{"num_hidden_layers": 8, "hidden_size": 640, "num_attention_heads": 10, "num_key_value_heads": 10, "head_dim": 64, "intermediate_size": 2560, "vocab_size": 8192, "hidden_act": "tanh_gelu", "norm": "layernorm", "norm_place": "pre", "norm_eps": 1e-05, "positions": "learned", "qk_norm": false, "attn_scale": 0.125, "bias": "all", "tie_word_embeddings": false, "parallel_block": false, "init": "normal", "init_std_qkv": 0.0247, "init_std_o": 0.00618, "init_std_up": 0.0247, "init_std_down": 0.00618, "init_out_by_depth": true, "optimizer": "muon", "learning_rate": 0.00935, "beta1": 0.95, "weight_decay": 0.018, "lr_head": 0.0037, "warmup_steps": 200, "schedule": "wsd", "decay_fraction": 0.637, "decay_shape": "linear", "final_lr_fraction": 0.0, "batch_tokens": [65536, 131072, 262144], "max_seq_len": 2048, "doc_mask": true, "train_tokens": 1635000000, "max_steps": 12195, "dataset": "wikipedia_en"}
Each number is 128 + 24 x the weight over its row's rms, rounded and kept within 0 to 255. Layers, rows and columns count from 0. The size above them is the row's rms in percent of the matrix's.

# layer 3 MLP up, 2560x640, rms 0.0984, rows 1110-1152, columns 480-559
size [ 91  99  98  94  98 125  88  96  96 104 103  95 114  99  97 101  94 110  95 101  86 105  90 107 109  96  93 102  99 121  94 100 107 104 105  96 102 104 112  88  96  93  95]
[[131 135 122 181 107 128 112  95 109 146 108 130 118 120 128 103 153 103 175 138 131 176 201 135 160  91 125 135 126 114 169 162 135 106 111 116 101 123 103  87 130 124 203 130 129  94 147 177 130 145 190 145 134 127  93 147 135 139 125 122 116 147 108 125 153 138 143 157 135 138 136 155 123 107 138 142 190 129 123 126]
 [163 177 152 100 130 112 153 156 131 141 134 127  94 123 124 162 142 114 100 100 160 120 149 146  84 117 125 124 151 109 130 148 127 123 162 134 183  95  98  91 130 115 127 174  85 179 123 123 140  86 133 148 154 131 113 131 170 104 112 129 139 157 126 145 109 104 137 102 144 152 135  85 140 108  99  99 143 166 162 104]
 [149 108 127 136 161 157 151  96 124 127 139  99 101 152 144 149 137 104 182 110 108 154 139 136 121 135 119  88 142 159 114 113 111 141 126 163 143 128 123 144 162 105 132 135 134 157 134 159 126  98 143 112 125 111 129 104 134 170 106 141 109 140 132 119 147 159 176 137 134 122 111 119 153  58 158 161 117 199 117 127]
 [181 159 149 148 117  82 110 136 132 108 114 116 161 152 109 139 115 137  74 116 137 175 140 112 108 152 155 125 123 145 139 144 136 121 173 175 121 116 138 146 121 128 197 136 128 128 150 133  98 135 138 167 104 159  92 126 143 137 117  80 128 149 118 121 122  90 116 162 138 104 173 133 131 126 102 154  94 126 148 121]
 [105 174 146 136 134  66 127 139 129 108 163 143 117 162 156 157 111  89 121  94 117 118 121  96 132 126 144 124 116 138 101 151 152 153 100 115 118 160 166  82 105 142 120 140 131  73 104 140 138 156 117 124 132 144 126 119 143 170 172 140 129 132 109 107 175 128 107 112 100 136 137 117  61 126 120 159 136 151 158 147]
 [134 129 116 155 192 146 147 132 165 160 131 128 144 121 139 124  97 139 166 122  84 144 163 118 102 102 159 102 103 137 101 135 106 143  80 142 173 141 121 102 144  93 173  97 125  78 154 123 119 115  98 133 157 109 105 165 143 143 121 111 108 134 130 108 169 166 130 171 114  96 129 104 106 130 137 138 173 146 153 128]
 [128 157 136 155 120 129 133 119 139  88 121 123 151 140 107 147 121 142 160 131 123 136 114 133 132 137 139 128 131 142 137 118 128 134 117 142 108 113 141 174 137 146 147 116 126 161 132 118  89 122 104 165 100 146 166 141 130 106  86 133 146 135  98 123 105 132 131 168  94 111 120 143 162 119 156  86 167 146 122 135]
 [149 135 152 131 100 141 138 167 150 133 112 117 122 137 139  99 141 142 105 110 118 156 140 119 113 142 126 148 151 138 124 143 129 112 182  84 112 123 127 129 120 123 157 105 122 116 108 134 145 100  85 120 148 111 181 131  94 112 118 187  95 152 140 111 120 137 125 132 132 101 119 139 120  82 167 133 117 105 165 121]
 [153 129 112 121 144 110  90 126 139 127 156 113 117 133 118 125 147 129 164 116 125 120 118  97 101 140 150 153 108 170  97 147 144 121 147 149 135 121 128 124 111 200 149 147 118  93 159 135 164 120 131 136 121 122 125  86  62 125  93 119 106 160  93 156 155 121 112 174 135 163 158 165 108 147 129 110 148 127  47 140]
 [119 123  94 179 142 157 136 178 119 102 117 116 136 117 151  95 117 120 113 108  62 122 140 126 160 125  90 131 105 121  87  65 123 152 118 132 126 136 140 145  93  80 125 138 136 131 122 119 147 122  86  82  97  89 173 144 133 117 175 146 117 117 135 110  98 132 124 133 106 108  83 121 140  86 164 136 132 119 161 141]
 [157 102 135 137 117 119 146 157 108 110 123 143 133 137 129 138 141 152 134 103 100 142 124 133 134 155  96 136 135 117 158 167 118 147 129 117 104 123 132 147 136 140 138 121 130 113  96 164 122 104 123  96 127 139 154 119 137 108  76 128 148 175 112 153 113 195 172  66 159 114 158 115 133 121 125 126 157 128 102 130]
 [ 90 111 124 146 121 123 111 151 123 154 140 113 140 138 128 125  83  98 105 141 132 119 169  89 126 143  86 124 143 131 176  88 143 114  98 153 122  99 113 170 121 135  71 133 150 148 163 159 130 177 133 100  75 128 149 104 161 147 116 159 112 128 167 133 137 137 150 111 147 117 103 134 116 135 104 154  90 134 114  81]
 [ 67 133 153 135 127 130 114 127 139 105 131 106 126 161 130 144 154 160 137 111 120 124 129 134 146  85 122 131 108 193 112 166  88 129 141 154 103 124 188 168 158 128 183 101 133 125 159 132 129 104 153  95 181 155 144 139 143 144  98  88  97 154 147 147 102 122 122 175 163  95 153 129 129 107 151 152 131 101 115 154]
 [ 92 132 114 127 138 147 157  84 114 131 136 133 129 139 111 119  98 118 126 152 155 157 180 157  71 113 136 140 112 136 132 108  82 110 118 115 190 120 113 148 170 178 118 104 146 130 155 130 116 164  96 112 121 142 139 164 140 135 105 131  82 106 105 104 156 163 104 121 139 143 119 144 157  92  88 169 148 166 141 137]
 [ 74 117 148 104  92 168 152 160 183 110  80 110 104 165 139 110 138  68 102  78 140  50 119 152 134 109 152 122 131 164 105 161  99 114 102 136 142  76 159 130 138 148 107 113 168 126 122 114 151 115 133 139  67 102 145 103 107 111  94 132  84 129 136 124 113 123 120 141 135 165 167  93 130 172 135 170  90 131 136  81]
 [124 123 177 142 112 160 160 138 134 112 111 128 117  79 143 162 129 143 126  95 122 126 182 128 179 141 118 100  98 130 142  91  95 111 148 100 126 127 156 163 123 189 119 125  94 106 141 104  76  91 108 127 116 110 172 154 116 152 114 137 170 135 107  88 145 128 135 127 129 103  95 141 137 140 150 157 154 153 158 121]
 [125 143 152 123 177 117 155 150 160 131 164 145 138 142 148  84 119 119 108 116 172 166 112 124  87 131 117 153 139 147 142 106  74 145 138 114 139 127 128 154 136 107 152 155 124  90 147 140 127 147  76 157 139 145 176 148 138 110 149 155 146 121  85 158 110 118  96 119 154 122 160 187 104 144 150 104 139 156 108 106]
 [144 133 151 135 133 134 146 165 169 124  99 141  99 146 117 125 138 104 139 127  87 114 165 123 129 102  75 103 121 153 105 120 130 134 102 126 178 121 152 140  75 187  97 124 107 104 151 129 149 105 117  99 138 147 141  95 135 133 144 130 138 119 141 117 134 127  82 128 127 131  83 150 133 134 161 155 171 121 141 108]
 [113 173  70 135 140 133 136 118 134 108 128 140 145  85 133 102 108  91 133 110 172 140  90 144 140  85 118 161 161 111 135 147 151 137 141 135 129 129 124 109 118 159 127 139 165 131 115 123  83 141 110 128 120 137 151 107 157 121 137 148 170 142 118 121 104 132 105 143 127 119 131 107 138 122 120 109 148 148 127 186]
 [136 140 111 127 109  74 151 159 141 146 139 115 109  87 132 110 148 130 132  72 124 163 144 122 139 111 131 141 116 132  99 135 116 126 123 115 105  98 123 113 121 158 142  87 115 138 111 130 101 150 117  93 121  84 157  94 119 110 178  87 113 147 176 101 140 131 111 122 158 135 132 106  90 124 166 137 103 144 152 143]
 [152 123 126 117 144 125 158 130  75 146 128 136 175 147 148 121 126 150 125 142 122 108 148 179 109  86 131 135 108 173  58  87 108 127 148 126 139 122 130 170  98 100  97 175 118 127 151 125 108 193 122 124 139 128 138 121 113 142 145  91 121 180 122 113  80 151  72 129 100 143 128 113 152 142 125 134  99 121 129 113]
 [113 119 150  91 108 139 169 125  78 131 141 165 113 143 180 151 100  91 133  79 149 120 128  82 151 108 126 102 122 136  91  98  87 138 104 121 127 116 157 146 104 105 137 180 146  97 140 106  69 133 137 103 124 108 109 174  71 131 101 120 156 148 101 169 161 133 148 156 133  97 119  69 127 169  85 169 143 111 138 132]
 [134 122 166  97 127 121 153 143 145 129 115 110 133 157 168 121 168 107 136 114 146 145 106 128 144 107 147 102 116 156 122 140  94 132  97 173 127 108 120 200 188 154 107  88 147 147 131 128 126 111 105 122 170 156 149 119 120 120 119 155 120 151 157 119 137 100 133 127 126 117 124 140 149 139 203 114 127 123 123 136]
 [163 147 111 104 137 168  84 127 156 137  96 146 113 117 134 108 139  98 118 148 118  95 140 114 135 140 141 113 145 169 115 134 107 100 105 167  83  79 166 154 164 147 122 174 127 123 118 123 126 117 100 147 128 129 124 154 127 158 144 105 137 123  96 123 176 128  76 105 114 103 123 130 144  81 151 122 149 128 136 107]
 [166 141  89  88 114 152 137  87 163 142 104 120  88 114 134 132 114 160 141 137  94 113 109  99 130 144 153 117 143  93 116 139 138 127 112 122 161  99 125 137 135 109 149 164 143 140 106 129  88 133 128 136 193 150 135  79 138 128 110 153 129 110 141 125 134 148 102 134 154 117 127 113 163 119  85 135 161 129 174 123]
 [ 94 110 129  60 118 179 139 111 145 113 135 183 140 185 105 149 121 132 114 115 106 129 150 132 122 114  89 187 155 111 135 101 104 138 153 139 147 122 139 160 184 102  97  97 104 157 126 135 120 153 112 145 104 134 173 128 169 138 141 124 153 177 114 193 169 112 128 133 139 161 139 133 136 160 135 103  90 133 143 128]
 [120 110 171 166 135 104 143  91 145 107 177  99 139 120 177 155 139 103 153 140 109 103 140 100 136 129  87  80 138 145 152 121  93 148 143 166 147 142 132  97 122 135 130 112 168 113 144 109 158 115 102 152 138 167  88 147 122 121 157 106 134 121  90  96 151 128 134 151 134 126 114 166 145 112 154 134 154 169 133 119]
 [115 161 160 175 125 148 128 146 117 138 142  85 134 144 148 153 115 167 122 102  92 131 142 151 156 128 121 164 138 129 173 107 112 133 127 126 162 126 151 153 130 138 126 138 116  85 103 120 119 130 145 115 111 101 147 136 118 108 179 139 112  94 125 148 118 132 152 193 151 135  96 164 108 141 111 123 125 136 150 110]
 [109 124 110 124 118 139  81 143 166 119 164 136  90 128 150 135 108 166 110  54 129 188 124 127 134 103 128 166 103 139 140 105 129 132 170 114 134 143 157 137 134 121 127 140 157 139 127 132 118 164 140  76 122 109 144 112 124 132 140 114 131 118 127 114 155 113 132 154 152 177 123 122 145 118  77 147 154 122 104 122]
 [107 164 170 117 196 123 158 118 113 209 141 125 142 107 159 141 107 150 114 115 163 148  74 113 120 151 167  97 147  93 140 113  95 125 154 116 105 131  89  85 109 127 121  95 123 116 129  92  94 117 100 158 138  90 113 118 127 107 144 137 157 148 135 120 146 119 128 141 161 113 130  91 165 185  85 147 137 114  94 130]
 [120 144 141 116 112  97 139 123 101 108 135 162 172 128 120 131 153 125 150 150 140 145 100 121 160 159 170 123 132 114  97 141 103 134 136  70 106 133 103  83 143  96 112 135 124 191 106 160 155 132 110 104 132  86 107 187 124 192 142 169 132  91 101  94 168 146 102 117 142 131 119 126 158 112 104 177 131 138 131 120]
 [159 134 134 154  87 167 139 166 106  90 129 132 133 146 143 139 131 130 112 122 123 144 153 110 141 126 172 105 149 165 144 105 129  73 150 127 182 123 136 167 133 176 137 136 150 108 140 170 136 111 177 144 127 141  91  80  89 113 115 141 120 105  96 128 140 164 120 122 135 158 152 107 133 128 101 128  99 136 122 149]
 [153 103 101 150  94  97 147 136 115 103  74 129 128 143 125 116 112 125 146 142 142 139 140 121  86 181 130 115 106 154 135 134 159 143 126 147 131 104 169 144  82 146 145 136 136 155 146  87 166 121 116 134 104 133 139 106 164 136 110 124 120 121 112  74 112 110 134 149 129  89 135  85 124 171 136 163 161 139 125 102]
 [130 114 122 111 129 129 158 109 171 149 148 154 133 133 148 152 141 143 146 154 135 146 107 131 114 129 148 155 148 144 148 142 138 152 109 117 128 101 140  91 149 134  94 170 135 151 104 170 140 119 137 160 133 132 119 147 123 101 168 102 112 123 166 137 136  69 100 138  87  98 109 107 123  61 138 151 122 105 167 103]
 [161  92 152 111 114 144 105 139 158 132 131 142 118  73 163 171 124 145 165 110 105  92 102 107 109 107 109 101 118 115 126 120 110 145 120 133 103  95 180  93 154 124 120 148 102 145  99 111  89 149 159 106 132 116 132 145 110 166 119 139 120 145 163 107 149 165 125 130  98 119 170  61 102 129 132 133 160 168 104 123]
 [158 114 123 101 129 201 145  91 131 129 122 136  83 131 138 122 114 145 164 149 145 131 148 104 106 175 135 111 103 165  76 196 126 114 107  99 160 120 147 117 133 146 162 122 175 144 130 142 161 142 110 143 165 139  57 110 102 157 113 133 125 131 108 135 114 130 143 112 128 119 129 125 154  83 138 127 118 104 116  81]
 [168 116 106 125 104 150 137 155 102 136  92  82  57 107 150 159 128 176 124  92 123 117 163  88 132 149 162 138 135 195 133 150 117 115 134 174 142 142 128 120 119 139 136 114 138 115 113  89 112 133 121 160  85 144 108  82 109 112 125 138 129 111 106 137 134 141  97 120 124 122 116 158 126 157 115 139 123  99  97 109]
 [160 117 145 149 131  97 140 124 165 118 138 116 167 102 151 111 118  95 112 131 177 124 120 113 120 109 143 116 121 211 119 130 161 140 141 116 152 131 123 146  81 156 138 160 137 135  89  87 165 138 149 152 150  86 105 122 122 112 123 162 145 103 132  94  86  79 172 120 132 181 111  96 145 121 183 162 162 122 131 143]
 [148 135  76  97 135 146  93 131 164 144 104 126 128 124 116 158 111 146 150 168 144 131 124  95 150 116 132 149 139 150 119 129 134 138  95 101 128  98 161 145 145 135 121 120 137 177 131 127 158 128 128 135 162 123 130  87 148  84 132 117 136 134  99 102 117 121  91 104 130 127 117 104 159 153 141 108 117 189 149  88]
 [162  92  90 143 119 100 104 142 133 153 164 114 115 138 139 159  95 139 107  81 127 138 127 111 100 140 128 145 148 135  92  66 166 100 129 120 161  64 159 143 136 137 153 106 129 112 128 137 113 138 112 120 132 105 148 123 137 123 171 137 126 144 125 155 131 104 181 160 105 125  93 129 121 111 129 196 169 111 124 137]
 [113 151 122 117 108 107  86 159  94 131 140  94 180 142 158 108 128 119 137 134  84 120 105 146 165 148 171 107 124 151 147 143 177 122 153 131 112 156 147 102 145 124 149 161 123 147 117 105 103 132 172 125 110 180 176 120 142  98  99 100 123 123  77 177 137 106 117 124 132 121 129 103 136 142 102 132 130 142  94  96]
 [102 142 158 101 111 141 136 110 140 136  96 113 171 120 119 126 127 127 134 112 103 134 143 130 105  64 117  64  84 165 103  93 106 181 120 152 118 113 118 109 162 113 135 106 159 166 168 126 137 129  80 138 101 118 149 127 152 144  96 115  90  80 122 121 137 158  95 116 156 106 127 101 190 120 107 133 100 156 118 127]
 [161 111 151 134 139  84 116 136 141 156 122 117 103 115 168 161  93 182 122 113 174 180 111 136 109 129  91 138 135 130 145 171  79 120 123 124 130 119 120 126 174 115 111 123 130 110 160  74 124 103 159 140 144 123 118  84 136 135 143  84 157 129 119 142 123 131 176 117 115 140 126 167 121 113 151 132 157 134 159 118]]
# layer 3 MLP down (transposed), 2560x640, rms 0.0528, rows 1110-1151, columns 480-559
size [ 94  97  93  92 106 126  90  97 105 100 110  94 113 106 104 105  92 119 109  96  86 107  90  98 108 104 100  93  98 121  85 104 104  98 100  90  97 103 115  88 102  95]
[[115  83 122 131 112 127 160 163 108 110  96 127 149 128 159 149  85 152 149 134 120 129 107 146 152 132 116 122 122 117 132 115 125 143 127 144 153 113 159 121 104 151 102 164 157 123  96 143 111 132 114 105 108 111 150 120 117 130 117 131 119  94 145 124 136 154 131 139  88 158 129 127 113  71 116 128 130 138 139 104]
 [117 130 113 107 120 119 130 167 148  61 136 117 127 128 118 128  89 160 100 113 169  98 157 130 129 106 127  83 122 108 126  93 134 137 105  77 189  97  96 135  94 145 167 100 161 165 184 128 150 152 102 152 154  85 124 136 105 131 117 110 128 157 122 173 104 144 137 101 113 131  98 121 131 127 128 122 109  98 173 169]
 [146 156 105 109 159 125 114 128 136 122 182 119  97 104  88 118 161 104 174 115 159 136 118 113 152 139 190 105 113 110 113 141 113 119 120 123 101 147 136 175 146 107 167  99  91 103 137 116 111 132 106 168 109 122 133 130 190 111 159  90 105 119 137 124 125 143 151 108 127 172 106  98 109 139 141 100 155 156 103 141]
 [ 84 153 118 132 141 123 141 143 158 157 143 127 132 136 114 141 143  91 137 124 126 102  74 103 168  90  97 104 144 129  95 142 138 110 125 155 137 120 200 103  97 105 114 143 158 154 107 131 119 134 158  65 123 155 115 119  87 144 169 143 148 106 141 129 132 119 123 134 106 133 108 112 138 123 130  94 111 176 110 101]
 [139 137 137  70 119 105 119 146 119 117 157 114 138 155 167 141 109 122 127 106 126 117 133 106 117 152 105  91 114 100 137 140 141 127 166 107 138 177 164 158 104 130 144 162 124 132 134 108 157 127 135 109 132 118 142 137 138 143 140 116 166  92 132 140 186 177  96 107 106 139 112 150 112 101 126 144 134 121 140 164]
 [146 165 130 186 144  91 132 136 128 111 138 129 154 125 130 113 117 124 121 115 129 157 140 139 118 109 112 133 129  91 144 124  73 158 110 110  99 136 152 144 142 113 111 127 117 134 146 134 113 130  95 125  97 107 164 162 118 182 130  83 127 110 192 145  96 120 120 151 130 143 100 135 134 118 152  71  79 138 149 109]
 [109  67 123 156 154 122 122 177 145 164 122 148 108 166 108 107 123  85  83  97 139 127  72 128  98 139 132 106 176 131 134 140 111 165 107 112 122 151 125  89 153 103 157 121 106 103 128 154  63 133 130 108 147 173 127  93 149 147 123 113 129  95 135 136 162 125  67 142 128 130 113 124 137 102 120 153 113  85 152 100]
 [102 128 117 114 183 183 141 133 141 178 165 124 120 136 116 111 114 134 119 121 123 103 168 139 103 162 107 119 126 128 139 150 107 112 110 141 110 104 123  82  92 124 147 120 131  96 154 136  94  99 154 161 129 131 108 120 103 159  88 150 136 133 155 137 185 153 147 131  98 116 162 121 135  79  86 132 117 148 139 129]
 [101 140 124 107 109 133 139 124 143 117  88 134  93 157 117 122  99 126 112  98 135 146 105 148 146 134 132 150  99 128 136 130  97 101  96 136 149 152 137 173 128 117 145 142  72 129 134 112 126 121 108 106 115 132 114 116 107 164  88 111 115 116 141 122 159 177 157  98 166 123 122 165 165 118 142 123 135 118 152 119]
 [ 84 163 132 107 106 162 169 105 131 160 129 129 120 148  96  99 196 153 117 140  73 152 142 111 136 114 131 146  97 126 149  87  93  85 139 100 122 126 131 108 135 145 123 114 140 193  99 109 163 162 113  95 144 162 105 106 167 150 122 108 118 125 127 150 103 142 170 143 106 121 176 105 101 108 156 121 120  74 130  98]
 [118 122 141 134 155 156 122 116 146 154  97  89 115  97 125 130 107  89 147 144 159 101 118 126 143 104 143 113 139 181  98 127 101 132 132 147 138 126 158 141 136 171 127 128 103 142 172 133 181 132 138 153 102 148  99 134 102 149 126 131 122 129 148 110 153 130 127 171  96 101  77 138 107 106 169 133  61 102 176 149]
 [131 134  70 159 104 111 107 115 147 132 116 130 101 124 151 165 115 129 147 110 138 118 122 115  93  91 107 108 165 113 143 151 144 113 108 104 181 155 159 146 161 137 117  94 115 119  90 172 178 109  82 162 116 122 103  95 130 132 118  79 116 133 112 107 156 101  83 154  99 107 155 116 113 141 144 139 103 151  96  57]
 [143 153 121 116 118  94 138 140 126 143 130 108 140  76 117 140  99 191 156 141 176 144 173 146  51 139 120 149 111 126 173 178 102 125 139 150  95 124 138 143 125 115 124  93 116 119 137 158 120 112 130 127 151 123  87 132 188 146 119 171 145 143 163 131 168 113 148 133 125 137 145 147 137 142 149 150 140 118 133 121]
 [151 155 139 113 115 147  98 118 166 125  91 150 139 122 120 134 138 114 116 120 131 161 110 118 171 142  69 126 149 134 144 149  95 110 112 122 103 144 121 128 131 141 141 163  95 111  59 144 151 115 108 137 131 127 150 138 178 161 112 111 171 109 128 183 141 159 143 138 141 171 114 133 142  81 127  86 195 138 118 120]
 [126 128 127  96 116 149 118  95 145 132 120 127 133  80 111 136 145 146 125 165 133  88 142 160 123 137 128 138 108  94 161 147  92 146 158  69 139 119  94 136  93 157  97 122 138 161 133 126  94 109 124 147 133 125 146 115 124 116 165 157 146 139 127 132 152 107  99 148 100 149  89  94 110 123  84 121 119 124 124 106]
 [109 155 140 142 147 106  98 109 157 152 149 129 176 144 104 140 139 109 136 164 141 108 168 131 118 141 124 127 144 126 113 127 176 156 111  79 130 131 139 135 128  75 160 101  94 102 139 155 135 117  83  86 126 151 112 117 143 104 148 130 122 161 168 126 122 152 150 164 122 166 101 149 155 128 147  91  96 152 119  95]
 [153 133  84 137 132 131 133  81 119 117 113 148 144 111 159 136 117 139  71 117 122 145 122 130 109 142  90 138 126 122 124 119 125 185 161 133 125 176 124 146 129 124 145 133 124 106  99 147 109 115 140 119 130 121 200 167 124  94  88 123 106 113 112 117 126 158  91 120 121 132 126 156 129 144 113 146 122 132 140 113]
 [ 88 179 152 166 114 126 119 133 141 114 131 143 133 149 127 153 144 122 167 155 135 129 128  95 136 127 122  88 167 128 168 108 138 163  80 127 131 149 138 120 130  94 152 104  81 112 148 125 126 151 152 140 133 127 162 147 126 138 140 122 178 155 159  97 107 129 140 156 118 163 121 141 134  98 121 115 148 141  88 137]
 [148 141 120 121 141  86 131 132 143  93 134 114 166 173  87 144 103 133 149 154 172 130 143 137  98  96  91 131 137 104 141 152  98 162 106 164 122  82  95 134 137 165 102 136 158 176 119 122 145 142 135  97  86 110 117 177 161 132 129 166 111 107 150 162 153 143  83 142 149 125 155 119 106 114 128 101 134 112 110 176]
 [101 103  98 125 168 161  94 111 122 116 148 122 153 140 150 126 168 132 121 128 156  77 165 137 110 125 116  90  87  89 131 131 160  77 143 107 128 141 150 133 121 151 144 184 107 131 112  97 110 103 104 158 178 124 114 126  86 174 129 135 152 157 143 145 136 135 135 116 115  80 149 168 103 154 118  95 140 166 139 112]
 [120  97 120 178 122 160 135  91 155 132 145 172 145 130 118 121 112 116 184 147  99 156 138 120 128 132  70 149 149  98 144 136 147 141 107 120 108 111 180 146  79 164 145 153  95 154 172 100 156 196 135 169 108 129 114 106 133 156 189 123 126 123 123 134 172 113 143 149 140  70 162 149 114  95 197 112 106 150 141 160]
 [137 105 111 187 110 134 139 119  90 154 132  79 107 119  55 132 130 150 106 123 115 125 131 167 124 150 105 148 151 145 102 144 148 152 117 122 126 123 133 107 145 151 121 109 107 146 116 159 182 137 155 139 140 129 127 111 146 130 150 137  70 116 110  60 125  99 127 144 139 125 107 175 129  69 133  77  84 145 159  89]
 [158 125 144 115 165 128 106 125 126  95 176 142  92 103  87 153  97 133 151 152  82 132 123 116  92  88 123 148 143 123 159 141 128  83 160 143 129 142 115 133 116 130 163 187 154 134 108 152 140 116 176 142 124 153 173 134 120 114 129 151 160 164 117 121 213 111 131 113 178 111 139 141 157 133 146  79 113 121  94  89]
 [110 152 122 124 116 188 137 130 137 120 127 142 123 132 148 156 115 163 136 177 110 158  88 128 173 119 143 142 153 138 178 129 134 128 136 136 146 144 156 145 130  94 132 184 135 160 166 102 145 143 149 112 151 153 109 119 119 157 147 143 101 105 136 120 127 145 137 117 132 117 125 132 153 101 157 151 158 185 143 187]
 [150 192 130 179 156 200 152  86 182 111 122 172 152 162 129 134 142 145 110 127 150  77 101 134 124 119 142 130  86 149  90 141  89 143  98 115 133  95 106 126  84 114 143 116 144  94 137  84 136 134 150 119 133 134 163 120 141 142 140 111 140 117 125 136 113 154 102 183 156 125 154 126 116 119 116 107 123 128 126  85]
 [157 139 156 120 102 138  94 127 124 124 131  98  88 163  98 147 123 143 127 155 144 107 107 188 133 121 138 160 142 124 163 122 130 117 141 132 148 105 118  83 133 111 165 110 151 114 184 122 135 143 180 144 159  96 125 124 131 130 143 147 142 148 148 119 100 159  76 155 133  92 176 170 114 138 119 146 130  77 128 103]
 [135 141  82 144 149 150 150  73 138 107 132 131 133 133  70 100 128 153 107 140 142 106  90 146 140 117 147 159 140 123 113 144 119 116 111 128 176 118  97 144 127 149 141 117 144 110 159  90  96 155 107 114 155 135 130 146 125 115 148  80 157 110 123 134 135 133 111 129 124 147 143 137  82 111 165 147 124 145 147 134]
 [142 142 124  87 120 115 126 116 124  60  90 157 113 147  92 130 184 128  86  76 148 101 101 136 113 144 122 100 117 126 192 140 130  95 123 163 134 131 107 109 170 134 145  56 111 124 138 133 123 128 142 156 160 132 142 143 116 104 136 156 162 110 134 181 100 146  84 143 137 153 125 138 135 175 161  96  78 150 140 101]
 [140 123  99 132 125 109 137 112 104 131 154 102 165 124  92 140 165  99  88 103 107 153 115 176 133  88 168 160 121 154 134  99 105 125 138 105 106 120 134 147 102 118 142  94 172 130 137 103  98 162 126 126  99 116 102 104 112 140 115 118 150 175 185  93 142 175 156 161 140 115  86 152 106 125 147 115 132 119 136 114]
 [ 97 152 111 130 104  96 140 112 159 143 124  95 125 121 101 130 101 112 144 150 119 102 130 121  99 100 121 144 142 175 110 143 125 128 155 125 100 162 129 129 152 160 165 153  94 152 147 176  88 141 102 130  92 106 135 129 145 180 132 141  95  90  73 151  97 135 138 101 153 130 131 133  68 134 120  87 124 133 109  98]
 [ 90 103 103  90 118 181 105 161 154 130  86  96 120 135 142 167 130 160 139 115  98 139 169 135 133 101 121  83 117 191 161 158 130  96 121 117 167 131 142 147  83 139 141 152 139 136 180 108 135 126 135 110 138 161 118  91 125 121 152 113 130 118 130 152 162 116 121 142  94 127 114 149 137 137  82 164 152  95 141 137]
 [130  96 153 155 113 173 117 127 145 111 152 155 118 133 127 161 172  95 126 178 105 113 104 170 140 119 161 130 137 133 112 137 138 174 137 138 122 156 152 117 170 120 114 140 134 116  37 141 204 155 166 142 119 155 116 117 108 145 134  95 109 148 156 128 132 133 115 131 140  92 118 122 144 141 184  90 124 122 118 108]
 [104 122 167 129 156 143 132 167 119  94  61 117 128 100 140 135 130 141 145  94 128 139 125 140 118 112 165 109 126 117 180 139 149 131 173 136 163 154 124 167 141 153 144 116 119 128 124  80 131 117 132 104 115 122 117 116  83 148 135 116 122  76 113 146 152 155 128 175 120 116 128 135 140 156 157 155  84 125 144 122]
 [118 125 132 186 145 121 103  87 136 107 115 130 105  87  80 143 107 126  96 150 104 131 103 117 131 112 100 116 121 144 126 133  97  78  83 127 131 163 122 127 119 138 137  72 105 109  94 127 103 119 102 128 120 139  88 148 135 119 125 127 152 109 135 100 148 141 101 127 122 116 115 110 165 143  90 148  91 100  96 135]
 [ 85 135 134 110 159 160 133 130 145  81 122 173  97 102 156 124 150 140 144 128 151 135 127 123 159 109 119 174 176 184 103  93 148 116 166 115 111 128  86 152 116 147 140 137 118 181 133 140 143  92  92 109  98 107 128 131 139 128 131  98 117 102 162 139 113 120 122 126 121 164 135 169 144 121 155 156 109 146 134 121]
 [100 113 149 116 134 119 121 140 103 128 106 137 161 118 121 159 135 136 120 149 128 171 144 124 125 119 104 121 132 108 130 131 122 130 109 140 114 116 173 126 153 104 118 139  93 141 173 141 127 128 146 123 132 146 106 134 141 152 109 115 131 149 149 117  75 124 118 137 139 120  93 148 142 150 116  91 104 130 140 124]
 [152 161  91 149 178 126 108 120 104  88 128 155 165 147 145 140 146 154 158 113 127 105 115 137 119 107 157 162 135 140 142 135 120 150 154 130  82 133 107 146 139 145 166 125 169  88 159 166 101 139 137 132 130 112 119 162 132 121 148 120 154 176 160 150 159 107 126 114 132 139 150 105 109 162 101 132 143 126 107 144]
 [154  89 144 127 164 145 132 160 123 107 132 119  71 141 131 131 139 146 119 113 177 131 112 120 125  96  98 137 173 145 135 146 107 145 125 155 173  92 112  89 163 107 121 115 134 129 150 169 128 172 172 113 119 132 116 120 141 123 103 148 147 140 117 158 130 118 108 146  97 132  94 126 138  75 136 146 143 136 128 104]
 [115 166  75 141  94 143  77 113 120 123 131 116 155 116 168 125  90 121 106 131 130 169 141  70 130 113 111 168 172 116 156 121 124 168  92 137 132 109 149 141 160 143 150 107 104 138 196 118  95 106 146 135 167 137 114  94 188 177 147 149 129 110 148 101 133 141 135 111 145  94 129 124 115 142  91  96 168  89 103 137]
 [146 122 106 113  78 133 136 147 114 118 132 135 139 159 133 149 126 127 170 138 162 121 109  81 141 134 165 143 140  67 153 146 103 137 136 105 154 137  87 140  99 116 155 184 144 154 133 127 129  82 153 147 138 137  99 143 103 115 129 118  79 113 139 102 150 142 123 135 147 115 132 131 145 140 167 135 141 135 148 105]
 [102 132  98 123  80 113 162 159 143 151 147 100 103  81 156 144 100 106 135 150 128 125 116 155  95 170 128 157 128  97 116 116 132 113 161 142 142 102 104 106 141 163 105 120 139 150 127 148 140 113 151 147  81 165 119 147 116 128 104 166 100  92 135 148 130 145 126 107 153 117 122 109 109 142 175 128 118 132 144 114]
 [118 138 137 127 117 129 111 113 124  91 126 130 148 142 122 133 105 136 141 137 156 121 108 163 124 117  89 143 199 140  99 122 115 171 130 127 136 138 128 167 110 148 165 130 124 121 101  72 132 142 125 115 124 142  87 137 147  95 168 166 155 153 161 158 147 112 122 162 109 106  98 102 132 124 126 121 140 158 131 153]]